Weights of a small transformer language model.
Architecture: LayerNorm before each block, learned positions, biases, tied embeddings.
Each number is 128 + 24 x the weight over its row's rms, rounded and kept within 0 to 255. Layers, rows and columns count from 0. Numbers have three digits each. The size before them is the row's rms in percent of the matrix's.

# layer 2 MLP up, 1024x256, rms 0.131, rows 1016-1023, columns 0-255
105:165124118127132105168072151143149108165138098093116133088106149126090150111117103114147145115125092154114098119147145109186123094123127136089140135128153092125143119113146147113102145174130127127159127173078145087127133127144103114130131181106109170129104119180186152098128147131137163107177144176134077117155119160084114150116177111129140093168169125136153124116099134093130098134115115164151121100153103155113088135112119128108163169165149079135084123159124098173104108164171148105138164129136141122111118119114108172098156091139113157120141122126105143105119141122130149138142117171136126138144110132099102123145110114118111132100110134111156127118098148109140149090115131136134135088123116070126126113157124136145102126085093148113118117131086135119117109137158151
099:101116149162124114114123158131147121113157138119083173108124160160133146078096162110116127136135150128116102073151176097110100145145135162132146152164087136149153127119173099144125121133183125158131108137093124098166130168139142117158103108088106156191113120153142158094107099111158105080143104142136097142127161133105178103125094140121145165110125148128111145116112108104145161089158129134147117125142100129091135148139106125132102140089166155147150142140112141107131139132130147105153111150099120127100121166194136118151153167127095111098109117110158119140124156127142145147121078134131174185121111153144130152190088108125106156148104102113092121069142122125132116101123135152106112131090103141155107125104117097154147119134111140130115109146097154106121109112136162
103:107121127153076165118142141139129142179118094084137117118111162123112145133144150092111160096151082174116179086107168142143146110161119106133132118105138145101151152130157165133074134105143126164134124144147123143103109107101091107151138120135117103119119140132141114103125138111142128114121145135123151128052131176135163122146141109122169162131124117120125121131147128151118159135099137095144147177130114051134103086111114156133117082141110128097100133168087083116156170125140131141122175129103107132089128082110149107153114148123110153095139122152098144151194087107151145131127092168093124118161124128162154116128097135122122165107091134131118109140116121144156112182116094133112144119132110099124168100128111140090137113100098148112125140087115104115125113124164111
098:144107110116128100143148134153126141149082126183085113128121142129155129085185149180124161075124139125137093120150128101092115137153129117151140090170113105162144122121106153165146179168153143104137112133137094127156144103121105131121155156137127124102115120143141140120108134133170123170105146103143142118183147149117130115119145170082122151107117159179101145118118123130168128130126139127106163126141132118113143157148098156117112117150068146108108061113140061101114133152108100136132126122124112146098091099123107129126129145102138103116127126116102124102109127096119150075136147102125144092091130124100130132153132127149174143122168145115095091104116097114134117119163166144105115136136130172140157169151129134157089158120158101172134110085145148088105092160118100
093:136125122101133116102125138135053098098109134135123122142084139162125139094144150133132165152139124166127103121129095120102134099149128133106094141150125095142126105159129126155162107117140134135165117171135115143109142155169162069111128137122124147116109108118115148112154172166127126095126138149125100174139140118095129159134099149120080128091070156145134095108144139131143160119109124093091141126115150135168095123160155123132070134126138149134123098126092109137128167177084132086089125099128129099129162089131160143173111164111105098115166118115111134120104151137150085175149128128126107172142117081156120117126098151166121155137144135150112084134158151148102178152131154133174139128112119138106136139132136147209117116134144121110093115135151087131128094154121141
098:098128076137117133127134118108126107092096098127168097144103139151122108126138085120146099113113163131101150135120129129115176144129086128151103124160148168160103140149110154157132147103181165111109121133075167104125140159078145129094110113151129098093146129117134153120097097144119090121115178110142148108141138110128130131138136166128103125138153107132127104110126104119125130168177125136121119090105113074073163130148103156139121137101124141131135169130123130115154148117114170164153164139131129134139137101140144062148126150106110155105095138140103156173063129138146125139104145128125100151149129113168150126106128148153142181094121157134107095109159169161103122138135112170180089123148139116115192129145116095108110118135163091125123164126111150146092110099136134
093:132164101152146135130069137122109114106165129104090156137089143095146116112118153130075131114171145108097136137105154145135125132147158129130154089151142114167146109129124113130151118118128145144119157155148115132168096112137141095109117167114119158156152145096100158092110133150168081102120127089161098129101149135134130097130139084153166126084110128125103178129088143119123175121132122127156183145090110131079143126124119138150088142164140133140121116122088110114160086106146112124125130133101131169152125131124158097106136130130167130114150054131096119125119159121122117136141141164097151108150110109129150111097128144128122131177122148126135151088091084137148134154185159102079171140121101140159107130114113126089111140134121142121081087147138157130093108142081155
099:121135105083150095165096107072139148121109141146088122133140111149109139113123125099163159141149177123155132116112112081108145077130128150139074101130137150152086143136084123136119163131117142094115141150082093105116074140102128103143132094148118109132135120129122137096095115136153199148123106140123136122115126116146095105128073121185189147149136104141089054098107111147143122116108157129097149127096132137120123137144136155133119140124104144115164152106103089160153160153120149125126120128164118110076106165131127129130126117066143144132146132073084099098179119118148101143124129133139116090122131112122115127121141097104139147114122128138125130115165160128158113129105159126113137123140086158106167169077143126162115165144137158101136130170139126124119137134131131